Weights of a small GPT-style language model, trained from scratch on English Wikipedia.
Training: a variant of Muon for these matrices, 5298 steps.
Each number is 500 + 25 x the weight over its row's rms, rounded and kept within 0 to 999. Layers, rows and columns count from 0. Numbers have three digits each. The size before them is the row's rms in percent of the matrix's.

# layer 16 attention query, 320x224, rms 0.0878, rows 0-62, columns 112-223
111:506497504491508484517490566507530484478471455498469471491498498530498494536516541449477499466481506479494539496483492510498507492484567469485501543510498499518528513517498503470466502547504523527508499521506472480486472494499472530543523519519491484500491495442497514518466486502476485484552545510489535529531507512483524515522498474492
107:513495510497515456465512494506515519485504466505494513551491524506471482530441474488508515509530508473447540476477491496498483505519467505543487514514484518484487479520534497509507484533463505516480502542502500535477520536485464518520502508521520503506482465514500509517503527472501484510558513515480482472477452453481464518482469529510
109:498471473527522449463506537476530463504451476488509499495467539513496523461492460549500444530460474514561477506513514515502510522465449521478490480489505503517500497504523482522477517517482498523470483478513532568483481492482509489516499519469503475496460569497467478475568513499461476515488489475483502506460470519511495497482490498504
112:453470476480577484465510487481506477501516496517499513494490521485484496474500496527484482495487496546485474507478472471463478500490514537478541473488487536521530498557519514511507487472483509518502513465491514529512508496495491502522505495489530528490522485514510528482479481442521498524503548495501492487536452529476535459499532503470
108:476480512483531509449501538530484522477438500498549506530510540564491481524460541510501546498478505463470515522509527508496518490496492489487480458502485512521521511486486505521503468472476497463559519520535471518484494511499479480513471484487490459466485475454487493460463490457511531475473422499536498526487504484535492504495491479501
108:480495469483465524485499465471516518543496477485497470480544490523474513519526525481510517495510531529477500489495480482482554497495534517488492484540515510510478520509526521503515518501528469487484470524502451495520483489505519489514582481513502511505536496494505457521513517534471474441518446506491513458517460522496471454503505483485
112:578494489539526519480496511450483485482495513512536509493507529472537513516463480512510476454515533516523483503555459533510491471461495529549528500483499501509501493492522491522489471491510512451512529544496521472496491500483426505532473482511481484471533487508506493488467500486504489481546478527484493499474541498496521489513516483489
113:545496498476497474505496475567502467504507470563532501514476547552509552507499492461526523512471512498474510498481541519486529518470532494521513531529517525557466525500517467492500477491508495520490479504504489492457501505503514462480460478509521544485495520509503491484496532558506493513507525463525543521493496495487505518489476515495
098:518518477514512528518516474497497485501510478496510532517541477497474458501509466514507537468497519508475479446485525473448500475510508531483478483539525483486492525492501549503478533469534519499505503464519505515513429485485495547507538529500482537484441501517506506514477492490492494561469507470543513518497469448488528481485463514477
109:534505494508507495505488511513476494526510506469520493505491526491465505473465485524526473487508493489518524462499556500496502518493497518529520499430538507456467493501486484467490458476481460525505527495490466523499483500458497523485492475431454488522539453508456477466524515538537513489520511500490547519487473488486435507513480543543
107:547526527471504494505496511535461504572522537493510458536533474522482484490451430480490466497487504499468474489503491503500491515485500442493502504537464479519476491488463470486492510500495504492517490478505515510475512535445527481486590541490550471509494491520513495528485541488525498473511527511545534515528489478484541489466488443468
107:509508473538536504480531479530553497523476500522507487519497568498524499465477497517492493502497502483525481474475540458448506522543504524520499465476479506507486477515471534508494516486526505526508483520461530490504494538518504548528456477473537503497543515485452501528456489447516447505500524512493517470512501468493513511480511532493
103:514498480450520539508523468500498465483568532539544509478509484499506545551494481509494479487483480516497467483518524526439471537490585508497444479462496485538526498494466473505472507479471470520483469498510492522504498471505502500502506465481474500517483520500530491538436468482505498505522501494452497487481486500491504501489465453438
108:478504515487512471478483531530503487478508505514442524524502457508466539491547479550502499497534475525544512517496499467534511479513480536489488463469482497471488537490537494495513505509516477498515479508525486488454502471536471472471483503512475501547520547533510522441539473565538457489497523513485523459511484478514512520525510535513
102:510469467497500539538491506484515459510488514519485479518478466493508505497515506550552484490487461473511464489501520521503490470502455509493485520528514500486499495495484541523489477532492479495503568482504512477450522504526538528509475523517541489480506458467522491448524464464427466499518509506463510478505534527525530519449508488480
099:485482507515483447504520469500460507496509535481473533460561495499487441514488513510506524514469481512473482494488534529493513471497496475529492487485495533475480512504472525493508481559515509506529480542502498507506544483483486480533504521511537481468480483515486501502534529496440505534522503473516538526512508496521536496461501443458
108:499493484485479499493473487482474508461505495518532507506520520522515548493498544538479514515480519541506458463518517475544494414495504488472503494510466522525509550492502503482506467501500492506464451466527513456501495498529464523499503515501475482496506486452493504506483531531520464474477489554513447530505484496470504515468478486482
109:495507504523461461480511506523478500501487531523519497494489492528539504449454534449472495478504515532508493513542481510508436528526488479526487537489470446546499532479512486530500503532511523487516495501440486504497478484507530511516452457459511499514524488528493526531501496477483526462454531551505484497454485473469505518487480492504
106:511497473525520523446549528477508462457483499530464481540522522470514447483533477485476493503484522481510491546521486549501507467467518496509517517506475515483543545492506458468541513461515494509446502478484513516516514459555510492496500523492545511506518493495496462502515502489511513505496527479494491488511486576500504514469469462454
103:519532481476523480497486493456520514480500501503474494496481524482502500513521501514513506490492484455505533495483453518475484498487523465471473484508528511514492472504481473494496522507508493457502454513524501507492470474459546484516481557583446472505508491488532498457469554540512522513497477488513476478529484508534533485486484479494
106:521495522539497484481529495471494499467553500540499543484498491494481487513485497516492486477524491490480517495535474457489477503513476528520488539478522425527495492491489517506483505458495487472457508461512510475517491553474473444507502493523459503486483433494458524517488514499526533490505495505504509521487508510539542504477487529493
111:532533477493437473467464493522568485472527502536501532533477517517525547495542485519515513522483479483514500430526506516508528494481502471483513526495511505474525533505502470524542521548516566500531474482512486504544479477487510487518504481520492444509505501525479498514484467512526511515472502543498532513510507493460517475499496515469
098:501503529540493524483469505518499525466515494542512518526456538529513476479485466478496491509470494472515483527476515503477528481495500535510472475490520511492500480450480463504457528501541491515544529538496486478511557560496539497477512485530486468512516505501513539535435468534508485506484498508489516528484477521487562481501474511488
105:509492501538477538490477493503485457504508529513472489475494466508517535521498505470503488509485483464477485478489493474495545509454478484482457509532511497523523475534541508475528480521459512507478511487493488510524490530566440474489516513533524513487507503499473474528522476514542521464530510538518475488490519506468503491516480485491
099:524469502516562464488494484486485483534537460504525491524452512482511517494487456499536487485551493517506529536519484521485503517523501478490464488478438496497501503505482501489527525541569500484514511485477532506464537482538530508518499497484447495531497518467512482502519456520482508469486512510477506456506496497461524537512498497496
114:479501523467494484512520476517494542531536473494453462450468540501514480496479484422476490469478458496555485465510507488482524494499524482520497518477487521505479495508484489496513488520479497501491512497484457480535482489509468487489546498470507536491441479542521475479513460531468500494495546449477492520532487458539493499481499498525
109:466537529482530490494526472500480498480517503496510536472454493505490509504460492521525535438515551528514471500530487542483473441491517507464478526479459508504483496482551521497529530530520471514513545522480491481531509531453450476495485515527547502491494526518479514518503498485488507511504486488513454461491544503560470489496475494508
105:492496489535510450473504501475506487543495467489513497518441549501508491498524495529518512482491493520487496524493456490477554462528483489526539470515478544484507553552525517502546517478478513489469480494498506490497543486525547507523463502498491524494476477515498525496501525528515485497497535521519519448455519462528502486533464523505
106:477489493487541452513473490524521516553452488487452484507494451507557523489482472451502500525486501529480524490511477500525455460514534495512502497491521473479502512526481512469518507511452484511567511499494537494484489525510516487454511517496536496495525516482474492520486525539509504525487482512518460561467573477495491468539525507523
105:514514491485451484494508499514484527492489504446522475512492482499444512516528508553499494459455499504478537497454489437486436515517506484504494519502507479481480500508524480480517508476514518467518524520461515472483564495508506523498462469511515482513507452512479501511466504482484484496512474481448516446449508530524442515499518495521
106:477492487503486483520454469495495492456499483506512510506484529487461497456494495509496495463494494452492532532507475517546500504522491514533493515484493530483510475466506503478491492536546475449527458443555490498473465523458486486488536436520482496499531537490552469491494521467503487493512512514531534556481459502522502526497560502522
100:474492487539451521531549527507507505494486455490524521484510520502536487495463467489513511498551522509504498457481467479466496477506509474471465518519520518496498486535485475492514483506487471477497476447515494502488522492465494522495464513490487495487502518473451484472497456533511505522526513517485522511549463519511491509405546524504
102:528507492476498550500513485467432450492424482510517507476509473504513452503506504465516479508482465503488500526495500483513475485508528464527472511477516463516485469511518551494531513509505468501497550475508445509467514514494504476494480509506442565493484522533499516479533521494499525534516491461513499496516509496486502456483542492476
098:520496482520511510497477504517530502479466508520498517497499478519469483509528491503470525436490494524485492503540503487501472501471504542484519542486524511466535489511493530502513522530526508540514524514511479511514547516513467474508528497504456488458500514490495503510505507483473473490520498515487428497497482554559503466503469525516
110:502501537500480501495500502485484507535507477524480491495522500518451454464492463502535527536477528494504519516475469484523488490531502499559513531526458510495480492509500536517524478482493484504509495504491475489528480525509489506473471512513482495515527456495502504444469518540485482473480522470519494503480510511502486483469514486509
103:502507504526511458498509507513521460483511477472484481507489528520490481474424497523478497526502510487500516490487486480506497470530481473504457506528527556519492498479455499485501531507494508498488477523468492548469513443540486516458545511509501504501525504481512526501526485493482478515466510506505537494476472524501507509478485499549
108:482543464512493502474502497530473488467498449484506459509524529485491519510480517489526504523521486488518526484513470517472505538461484472470516504483486414476469509490467491472491487501520494506545536497464492492525456551496497469471502525503480489495500530516489501493502466496572476519522480449480557521500527501523482508488516531477
104:515487508531507489514483494499502520472478503446499546523481520541579478476538499557496516445537502486526511522515507506536478514514535504483469490514528546513543505527514534509516511472506502495497486495497505530501524493565501478501486524480515484503465485492457475509489502480483520472515470501439531469518504507499510462535550484491
104:505498547485527540538490494493504524541507498520497492504529514482525521509509526526518499515502484526518486527507510422517488539500437475469497515493497532450517498520494543541498545443547511480508550520502491521524473512520499488484443463531455488467514448544481520516499532482526501494503514528504545525472534555492536482498488504484
101:467503489479470445462504519497510472511496514479501504480502489490527504522509467484534510472506493497530524524498459500482492527459486524514478520477521508525488472545499502521464540518500527507527479466476476509536475516515508482505509478475513498494523488555523517491509464513473500470513484507536525504500540509477499523440454503459
104:512500515470497518474552484475528519494524521525482544507529514513470499458521501532477513501515522483492449486517494515496519485461490482467463486506545554495469491498501511518458481487488540489513490478486498524556501535544487500487471547502522490495523490466530518479503445495505527512493491482478484517514476527501477519565525497480
104:484517533504491501500506503500475506494532476457461468529511489515464528496505509505518486508472486498478485496487514487508533518497532473472471483470550444509523499462540517508475507506522511441485511448495528481504508508515506468524487492490451488513545548505500520515470490506464475508562508476513488491490520483545530471481523518500
105:529499503502540514542505493535489507480527505485505494455457490535495497529507494468480471526514472479489510478540523434546490494445504514518474518537485470517510540495478529484492476532516535498486542497458464492509470508508519492556518537485478498500507555478484512540545523487519507543471490462470501477497538484483528504505473501540
106:491491467549506492480501527495473506497521493497491472520505475466507455456524539520558508508504511518518498504481514480491508484537478509484444482540481541540522532503526541462549456488455514478485500468477537508460451513488479511478458460522516539513525493546505497533508531483487526532535515474536487469550492552458501493483512511435
110:497519507516486508475503531541496516520521467501492516494507485547474501493454452497535528473448508490432517545517492469535483505491531541489489502499513489503466486533493447466471477504510474491465529502483525506495508486482496510514518523487479523516474481537470495445511508482530484476517460517546548480550525470520470498475523468496
106:503495495476530479466513514511539501468494516470498519508495500487449513477504485554522512555539503531499493427513471507442504473528492499509515523509480506519473475543505516503513508526516537476493507532515506513459508511552525514510517456475504479509500517503513534539531515516506499472513504492537522476478502511482523484522525522469
105:505487515541511505513473507530475460494474525490513493498520491479470472513510480498468516488443508504477542477531511508502475473520440518479529501527479495537471483510490465493466482535492509430489465520493488502463520485521507522532495509480494495516477492492491488499471560497496505493480471486527458527530501477537504495519536490523
102:479528498506541553474478433490484476493504506516519518462496500468516523484467540471523507526464500500512557481502486508511443550461463506483474491508486543511506485473513525512520506535472503503527494514510512487513466499521527494540496502474490511533508485465467474528561509515522457458502527501498518550509532483576472525513496494485
102:529521569508485508485531505507505494464497550488505443493497540474508460482428486520499493487492496456482500488463530496510479481535487493490483503469487511492472510501513496471510520502528479547493479469527486520500533505480465531559481551496521505434556480502522486498517501484471522524485476490457513514496475491498530463512513474497
098:506452527485528508503531519472529488504484489509507520495521534521515465526497477527547468527507510496488493537473470509502522466470478500506551477472456452483537471509553468501499505512476496488509503515491506466503502502431505514498485539502518539526507551518485548541528543534533510457473493513549485489464512499503463492463473502539
104:525500480555523510534533510515478447514480505482488510501525474495477515505499568542541521508503499492469487495509491495501499516461478525516494460493485491501521495477468476521481454464524475502480468495453506536476519522481518476474501525508493470538515491489519514509490480505442554492525491525477474515517457456481559468548474542467
111:494507467485461479498526451535517479494471497497500526531487472485487455519540542496495494564486519473545487476537533491532476468530477512520495487538481520486508471478547484517465487473505499527506473518531502495520528491501493458487489503518487541467510526478500516488510433501509474513457515489504478493524441488515526498525517515485
096:484501457506494514482489500508508502478477507515512484497508560501515502495486499501523515557543480483526555440496507504526461514528473500481464466476473520534547441498515488480510501476519513534488492493451515529509508543522522473514506493516448518475519491497524463490493487514472530513545541515451478521476492475547499487538453520469
110:479482470515493509514489485506496506522507515512488523479482546462485436538500491464505508492497471459487485516526494548470512506513460511512497476508553512511524505523516517492498513507456486517503504471483505532531566508470510519478489515492521487519515464522537512451562499577551498492519469540528526508498489457510490496530495487518
107:487506510571520510465474481502523509511506518466530487491543500518496483486528481501522507495437477484504514458513532459517508489486481505518533499481520451505496494469482512493497510481478539538505499523490490475470505470490460477475567468513542530495514516462531510491480500512493533506541542459519509511494478499469537506504518450477
101:469487497560470511485530495544481513490477506480488528542520470478472546487515497515508433514506489519498497508487497495501538510479485493520481509490467491525507501472490504475556485489507499505526503518513481457454484484494508511553548502462526516503498485503514486482477550509503487518505533535500486532483511485524482483501463507499
105:531460467468499480513495515523472496459488517523536542504487491504527528478541471524485515509495493515512458502533516479519498500480514506502472527483487516492515494502462507540526476475483509546500484491520488495505504504503526511531479476517517446469530478514494476532507508510497472498516459506526470512489483497452512482482450468506
107:461511523510497517495494514502515492516520526492471473478489519517533447501520544496449443493462542516486533487527508502484501544484538508489507509493475478494494473542557512532500490502467476500530494493531482478504511531488493489517551523492450504486498510504494490490513515478515519459505498464480510505514541497481536473538477540484
103:489521520531466492499540480489495518527539532483489476532534489532467494510531479516467505495479511523487444453496528506526457474513475474464464456475490560492507485550500532484525517482495461462475495509504474483489514530483508491457498483511534524524495542482461520546496513529483498458528519511505531510514509460504462463516505481519
105:482467500466509454516505510523494531486490528494517491480515498481544507497470536472507488501490504494539482519489502514496443516482462493491460460512482513488474489517523509517494531518525463505486512539523513525516490496525533460504514495500460551484521519508486455514487495544489527500487534477512500498519541527511490520507503504528
107:501471510528500491484503483542505480502492505496433511480499525465475500455538482477507540501509493489500486479525522536478446517506483477487498523571503464521455513521497478507449501551508530527494496507491507548511478517509526504491479473543490516513491500506513484539526520499536462460509483567465499475501512524512507533501488473486
101:495443533476464498469527496512476516527486484478494541507525485451526460499497475501523473533500470513490509529479492537508511516494505460494520499506522481543530528533475476497481496500532485458435463474483498506481497485494527501530531514536479482517511530507508503487515495490545505510547531503494512527497517493490548457484508519526
110:529460516457499530516550505453462504494483476536485492488521513497488455506473498508486513478506522469506496491488484469520532536512512498504508538524460500486493462504511483487484487506501501493503546511497542539499503526486514549460522498473498464500526534481488525441526520510494471473498473532496509462502504516529538491465512482508
# layer 16 attention key, 320x224, rms 0.0895, rows 0-61, columns 112-223
109:467515475490488486506477529531533442502498483515477455500453493506535526499449475551477514481488513463504575471456453491474509506441507483489476491527521465514495569518458524502468516499467497480495538493466496467476487522490491500505540515516484529516506562489497531551436500464484486464507507462494515546524526530450505488500505497478
106:481476465486521452466492480543545498496512456468533527502544499512479452539457517536517505463502539477496514545460462540474535503513553539487526464543465502521483464481502497505470478504478507535502504503442497542503471474529518533463502500497531482475474510523503468535517508503489481513481487508463528474451517496515482494532518455455
108:514488500522521520463470512515502477515497498550529490513463523459492463514475493487487460489480473505534483475498516506480505510524477501479508478527500506523507451495506479548468514523492552483451471523484524537503492476504453484531521491422467484500467514478529484431568514503545479474518500492526509487528470490523545506499522463523
112:490498471540570502496479489464522479501498526483439501544503519511501492483523514537479488493486478521518488475483512508516496490526505525507468487476477479511504475540544535500540466474510518543477478479510554455503496508532468509547542480480497526525518500503496505511534490478477525491507576493492472510506437494511555503464519515512
111:464507493497511496498515546463494478494476481502543517509508485538497524521488510531556493475495512490508495504502503522496521470489505475446485504523511470513486478489451508492497487491506471487507525570484500507447505502555493467488498506516503472466498513463521506479515509481518512520479444512502455523507560506513527551508495498492
111:495483512495472506502504526471581485533486490497484519488519477502454508489558499492465497466493552516500459533495510497467465499453467470496498445527524520481511462502546531472527536492535492524499521503531492525495526481497598514525556513492534530516501479489520479490468505490529452454511510496505501512488462543496503480480521501521
113:542493554519541477484489515471507475468512457516518496502469457475460495514489496517502487438517526521507472510516443513548546491512451508494511503472498555476503468494503520507487472498512529490497491498504544475480468515504495528540503507502478509499498480502479480462474552501445533514519494528528493496459518495499492499468482482465
108:532507527435497496508515518529487486502469474530483488524526525524490511514481447517530533473477516484526510513505503507510491478480514510466522504477521492559516553497506510515540465506477516480493437477503506490484484563475536494553468455503495560482513493526468489495477532540527511488473507491475485528497485507485530475491522516545
098:538507529500487497488503493530502527510505510508489532507494482489467526488495517492517501496502522519484509458462516482494546443514495478564519500541496501487483506510485475492477531469533506506458498525482471514492462503485513515506503522520522497473508528558503509536456504479494528538482505469471488559546459507493523477457478508482
109:500458508523545480517488527493532508477519497503509519492498535472502517477476469509529523507518542501481524497513517464519529494464493531499528451459540519509471456501524500475477488513510494506523525559499459515514492475477495471486444503492488489537546470505466506446533497515474517459534448489544501505554534499506476552539487474504
107:519515529502508507493491492499488474551470539520472511502512471475469474488500481470510462494502519502483536498470484530517495474467502489504515513524511461488453488507463465510540456533516530495523510509506530518472522497496517492461552525505524443495482474467491479491506532504510509493498491511516521532498499457476506485479472466493
111:542435466523536460510529515491510484538472471550482545529459544493507500516478509519478479507497503489494467473493511497495497480532497499501564474473503535495536486531516536522540510510487486517487505505494488481514498488497500508495456495474525488500486508533500543496451530480541499553477478529537525514556492524483501509507465490537
101:512542497493532515478516485521494493457514519476476513489499527506452489499491501536495505512482499522498492503498533485470541495508528482494437518504499507516537445526471506492505541500523535553486488460516441482496493524484495504517508455513440468453440502491485533526481512484461510490500484467491504500516518470515514521494490444529
107:517473475497465527481538506511446493518545543500451522515498481484471496511498529496505492554490484454495497511523487496511528518469495469498502494488491496468507539513576528506518477477485527506502483473491466496499474503546504497530487448488437480506554482531486517444492450499514483498506547479479512448497502486485480505497505496483
108:487504497541509481541453474524526480496465467496524483517464537512531499510527501484508552519497443485523482477522483516479512515483493489480439513512543513570501510495471531494486493495527513494482547480503524492500478481525532484449523534506552457504507490475488504488490439454474480512509509504466505513491526481511514475471510508484
102:464466534502488472502481474470503453478546511518524463520513492494508455495496499486471494516465438478477517500511492540503483517501517508525510536448526504535509522522497506539491527503475540501545494481522454490479538492518479484516518469492548491471506512491530469519499509527506519560513449509497498524484497489532513453453433466520
107:511501502510461495509493495540537482471469562514528519480511511523473509515471524457476505504470503492490474454542484514509505470496513448489496517528504515539500531523507518484511484511516505544425434454509533507497502536478514520521468531503494501522474494497480495523482525507497530503521535507527496483493470500485509486490468469470
107:532515489461517468504488504538488504545503506507519487522446546459544530478474490463493497480518534523483477484498520503535471513535495507484458520514485494496478515485493484525540538506485502484505515476496522522467509480536528519507506470484494493535546507470505521549515519480538504501483516547520501497508534477464497535468499521496
109:520507534514559506473537485492486472468527487530487526489494503484501432494525485511525489518501505487517514524516491531491492478560488484511492513480460539491530558490487486492522477502519499498472519505470532510501522496499440498455514508535534482491485493457506479494461514496509524504569557485506456531511471521483546506521501485494
102:517486515478485497504487511459539529537516492509465458449524496503493500565475502516510479487491486451488518524482469484454550506514502455525493481500526500505522506481469473471516546505499516496494449501532548482530487498483514482496500544513478508492505513467507442479493535507547478518500528517508509535464471478536539475515508479505
108:537554528514511508523488507498517496514541545457471497550510510492513499500473500504500451487539501482497511502502482507513484465501491503494483534520461454476488507529515476489450507507516504500455510478498510518497473515533535491494516483496489486535487513500481532488475558504480482473503487505493521501456486520545505468533491507526
111:548494537479478490437452502564523485506529522536467506504514500506492519505517502511493526505474514498515498447453511513531496479473439491518520535494492501503545521497500465485495478527495511492559457491532473513531495521454518525523486501505520469537517496510507515487483499505505511494477518538491508481495504462477478520517547463505
104:474478552495500501454477477511477530461488525516520524488550522477459543527537440528524460505479508453467500465500550483525535497490499512499482536442469459524510490522472515522504520479541540510521496507505528484517528531504513505476492487504483500518542528522503489546443468504496478494478518506483519453532522497495498506536480518515
106:509516479497441469495484515454478478482469504509481480484478474508455479502470498509486480481474502524496503448516505514512494489482467481460526520519460474523526522510484531494483527521523455483480499488494514491510467556499473509512484532485479520518458521535466523470514487486504504474454525480532451503491496488493486473512472462501
101:519488471502536490486520474534496506514464500478515498507464483456499460507501455531491515481539442485514476507500515469490498518539468508445475493484524494506514500446497523492541512463528528522499490503462551521506508512508516485481480484447525468521517475525481519467527454540472485489456503480480520517482497466453468527494484516478
115:465505514507477467480503449545497547514547495465503478485497518450515534469519486519509503499486489504533528525506549490505511490477544471518470481474515536502439484496484521500475529547469486537510516462502468486560513510479499489515556491487523527475483530548498511471526497539502507518488517445504554529519502455506518527517502522530
112:470509514526521514448523497512490512492526543459486517538499476503487474551498523453461517505501511526492465461493472540491507497484510515509510501472474503479490473493540541487479488494523520535494512492474503476483532504484507484520500502487515543531481470506526504546487550534474486501490528500495451476520490507543456458481487555533
101:448516518531504489492526507456593466530487508510516531487478529479547547485517484513535560469527533481506468501479453518483524506519530504517531474512492528502505505503507512504555521511475483489425486512510486503531514503553514511503497480499487497512510510515443495456497498553502457516513527492534518440478488492534510501521492518446
110:496487481503487417487511514471517508504482517522488494538495467527483483473516511490458535494514501477499573522486513471515505480524461494560501509505539493475462495496457460517482525531483504531507480427482491463526494524506479490546500515469454502491498494483462479468482543529525525529532549497505499462507534494486474522497465527517
109:483502495511449482490512509539469529517453507499511486520526467523475498504502521516488484472486454504511505518447453448465486505507548484470571517459531499492519502528506477473507515485490484503521540513474534491522500484537500504523500482489479467514520459515504461527463515456457535482529481482439538494495494543507482486511509482496
109:515503496493514484528457482501487456455489481500524486471499510509477506479482456483517494451506493479575540500476488523518498505483505497509489487461507539445502501503483500486474501546471519493527448487476469522485463525485480501505512508536503489499510476489510516478494513530502441492439452485476567540442454461549489518450490520496
101:492474485473501508491504483503481546489485515473518496468491487553569465479462450535472457508516525464527516480433532499526489477457540493479493559520481488519490486487496493480534497465521446523518517528515499535493508486535471527454473509472520507482508501511462485478501526532506550476529512477527504489504479515530483527426496514466
101:507501515471508485491507472493480509532501443514537491486526506522544461545511538490492480480500458512488513527491531500462496473513501456480529500519458493540470489525546554521512493522490495483492551471522500456466488472490488510507535453517492485525562498484467493492504528521497495560504460447504521468544506499505474463491485490534
102:534532492492531508472493510463531487501485486507493490481502486482515521472512460488490526470482518510484520478517497502483485492513494537489485516487488506499488503479466536498510479492532469483533519498537479538526532498506503470511500509475451453495525480509488502544489490506500481511508495461510492444489453558539536545544521505507
110:462481527527524495534484516449509532489474489537506469564508513525470505496496479513559489476487505515520524506420457493509513475535487507486492500525505488499500485493550499521501517490470444498453450526530495522499515489482500512523466511529513504467513470468529511521469482507498463452509533450529496477494518526462519465500481553470
100:512461503498485477486551499499469467507490496470454478522456500509533470487457485493552478515516505512520507518503481507489497501478488508498464482488512505512482511471460469451505507537498557477507514471486509530507520431494512504483467493488476471490494498479510517518536488516477493501472509504485528490513460547521511485511527492516
103:512532475486532476491495518509465535546538526504508481529523474493530518488457500473494505535500520546524494479480500488481490467499518530473476517501493432495444532493508507463482531511528470525530503494492483467481492553448489483503507514481478519510475498487486486480487481521523462501514434526506503462513488518547500571512484496501
104:515464523528483556494473561471505533503508490511479490499481478524499479493509509537475497483469490452540517516511522499493482514478534499528509508528534550499517543490500518486479460478492491502534516511485516536490489505545493527526469500452487493518459474503494513483553499541494494482531477510504514484486457506495522544544497486510
104:523491502510473501484471497498466519494489474493496477545533460505470533532472537534517494523538461490495468469520539465527519532530471517499515512500493521507473537523479503500493471481496455490464527511471492488482465528523491454480490438480510515504532489506493501493478479492514523496492526508506526499463520571537526486531521517511
109:466485489467508505475448458469498590549475531499464506544535467472552487532495453511472494482504516493466522501509477543494489506472466510461471475466501476514497484473494480510511524500524525473484461489476471482522446522500492509509496540504513539533476519514478543514492472542473505480527523490494520503541504519495505554460483530484
107:503497508517485515513512490495482537510535518510502503452516476518475476467481496533499513487529506514486455504516495539512529533473475541477514510499460485522478494510489509524482494485501461498490454482451518476509485515522493492483518527497555500486516471424525518469472505489480526503509497492488480485527482497507503483539541506449
105:495475486498441524524496496501484482512541490505493508522509491503470479473488513502508495508482490499468514506466474501479509465520528524466496513499521522439537515460487499497489514486516533437502526522496499514502492466480553503458510544539482524518542539511504490480516452499474533493487499494527487483487496478522493456471549521539
104:490489508502490529500504532524454511491530531535490474503490485525514487514501506520473494493458477513459552455496517489565477496464498448479449467506518515520508502517479486509481468517506519494487505511492476472493522473477512498511516547462508500502491544514482530489515494493503504526519467501521438514478517499482522511484471480553
110:475463476516508468526502509470517539491504483485498530518528488514504431451481498483508463522553505539479479525492511514496447465514493515500494508501502513543497537532504472469521483464472508465493533486480550455459519483522477498506454488530511553503531484452525500521532519477489495472468528502525509508529488546492481512489514536461
110:515539518492543466468501569477466500504484479510485492524459480462457468507478507535504487469458532515457536575490512511529480514497521470497500549489500460495476502497507496473515482519474545477523515489500462516507498467506517502502492495499462495505466494535524501462504533535496496470515489458528510486496499533503476497480530499490
104:449481517500481486485543522490505516477519498519453511520493493475484505474474551467476461509501460499531512467500446508498521539517484489454502441492438489533533463511499498506530527461528553473503476509512496512454501478544490515524514466474460478521522542508509541507520503494500485493507523534519487479516491491491514517517480491507
106:481511509515524501536459510541478470513477517550497449495545506501516484492506494455453483481507494535501543498466557509503471477524518553527555466524523456458512491507449512511447500530494499513493523524519495546436503487470487541490503476519496506495497488482504513498510523500486482529493503509528517508480523504461509499511514505485
103:493480513436507539488501463518467477477505532521527503464537498444512491524470522463495525514518505511535500492512503497485484549527459509487549509534549464500506484494516483513556467521467498536484569557507509469494503541495490495520487526471507501518470478504518479501486462540482465523464509464506473530506481503517485479495505494534
102:522500497501539547471530497493526503513443508455544474528532501452514484466458540509524499476504511465483442519495535520540491522520520483516485465507512547513485549529517499493485507457545492504516474530480500469501520523471504527502482533498515550495514470494519468501469563464511538546537461521463535533512495515484502511512544474531
101:505488516527469508480520497502498491493470478490498510462485555494517461530502507530486555482500496507478467509479475524499502506478500513499511496504506454516496443479504492536498518451528505484467496513430482481474519519459491483515490495479513542562500482491489505511497531557540508495522489486541520457471499490493520447479508460518
107:504529491543483517517483517476517508527540513490505499483531497500486499498526572577544472500485493468457492460566490475498464504523493508498514489487529481528489501490502537520502501507511546517497500472467503522495543502529536476449496493475458466507501483504483485502483453509488544515530510553528527523508462469487538524498519529504
111:454503481465458503498505472490487498471489524508479542517503512481489521497507536508547520554524501489540513469528494515527459477513500507519501514507483497518516500479582531513514478503494448479481521527511511514498486463492487495518490506492480483502456500491540483495483488493505545503494524516445491517515509539509551496492489474472
104:467537477484474478509511488487495480528535504533518465508513564448492478512501531482497465477495496501551482502455500475494492512505465532474542491504476515502511515535506497487529500489490487519514507461472496526482502494506516518498486511537475483530492471518497460480509483484469519507517498487517464521501485508526508518541498498486
110:462519487488491517508461519524476519525480525507491533478504530486496539518529503484511510501530505491510514523459489528516495560486490480516487505517514511481503506479523512498488500519510539522508479502514478512522541468524481481476505473453536504503483484522538466480545490536482478483559457456510503529469519453543505500515458518476
108:503497509542464490494509547477489512494517522526539499505535500497500504498510489533532502511462536484496528500504514517483518502488462506490519484489488541488490524496502505465481521539470525537529507507470499457516510476523489514481496454486503522459484548455537506509509475504494526498492507446502441549499496493457506511443497441537
102:476469455503484512462511516510506487494507567501514503489466478517514479513551450529544489460490521522500512499459498481507508525547483510521485468512527471485538542477499528518451458471504516551552518510514468495473494519483496502481519476475437484516510526476468491472475520475514525479456490509520507482490502469510523484462524535493
104:522516485485506458484486497516504479433477517543509537535517497478538503497560487492494467509498544511498472491509507499477491545543502501460483489517530522512527504483469511549490488481520487497509510485552488484514491495540501506529510502512546464461518460511477496513470509459513492488507473500512488497523483535492526520524510504504
107:482499522463515503556430499501506485506515457510480505478496508497513451476533516543458508485488463502468518477474494530481487546506523524470507545465507464495525539540516473553492482551493492517509500527476500488476521519509526460503518515461473544484485523502492489499475510478496525489542483460478478480447516462485509486495493492510
102:486521471504440493540520508453496501489479546480495501488506462457457478442525519497454506479521525496475470478485505444471543504524502511537487478504530501524474522513526530506475481485501509483440526511499453510492485520494507478454485504530548511526472496498478484539513493530514524523490520493483545483467508461495481503499474509524
107:475505479476463536510522521515499524490487512471493530510527520510548467507485526472496511474560459534503466514483505502534513518500444458493508488490486484489488511543487494494498441477480455493489525520523481537488464503455497455474516496489489518523462494518480530510490480472480496509471510473479487521553542546544481530476491516526
113:546491531474512468476501506540454502500485512528453525500487513481475519447479485495505511495510499475476491508551490492500490521533499487480551513537484464485479511502525480496490523508494497522486520477550480525505481522510525547495500519502522522532505495489534462510557512497533456493465488574506484462466507529466534510452530509505
104:462471506451486495513518473475490465512495480477481526490471472474545526458483516521467508510497488506494530518504515497518506478542495520502527520476512470522510546528493516524503526495492476482474441454484494567477513489487499485496569492507513520489548499493482517500542509505518494496525501457497528504496483506485478477493522490510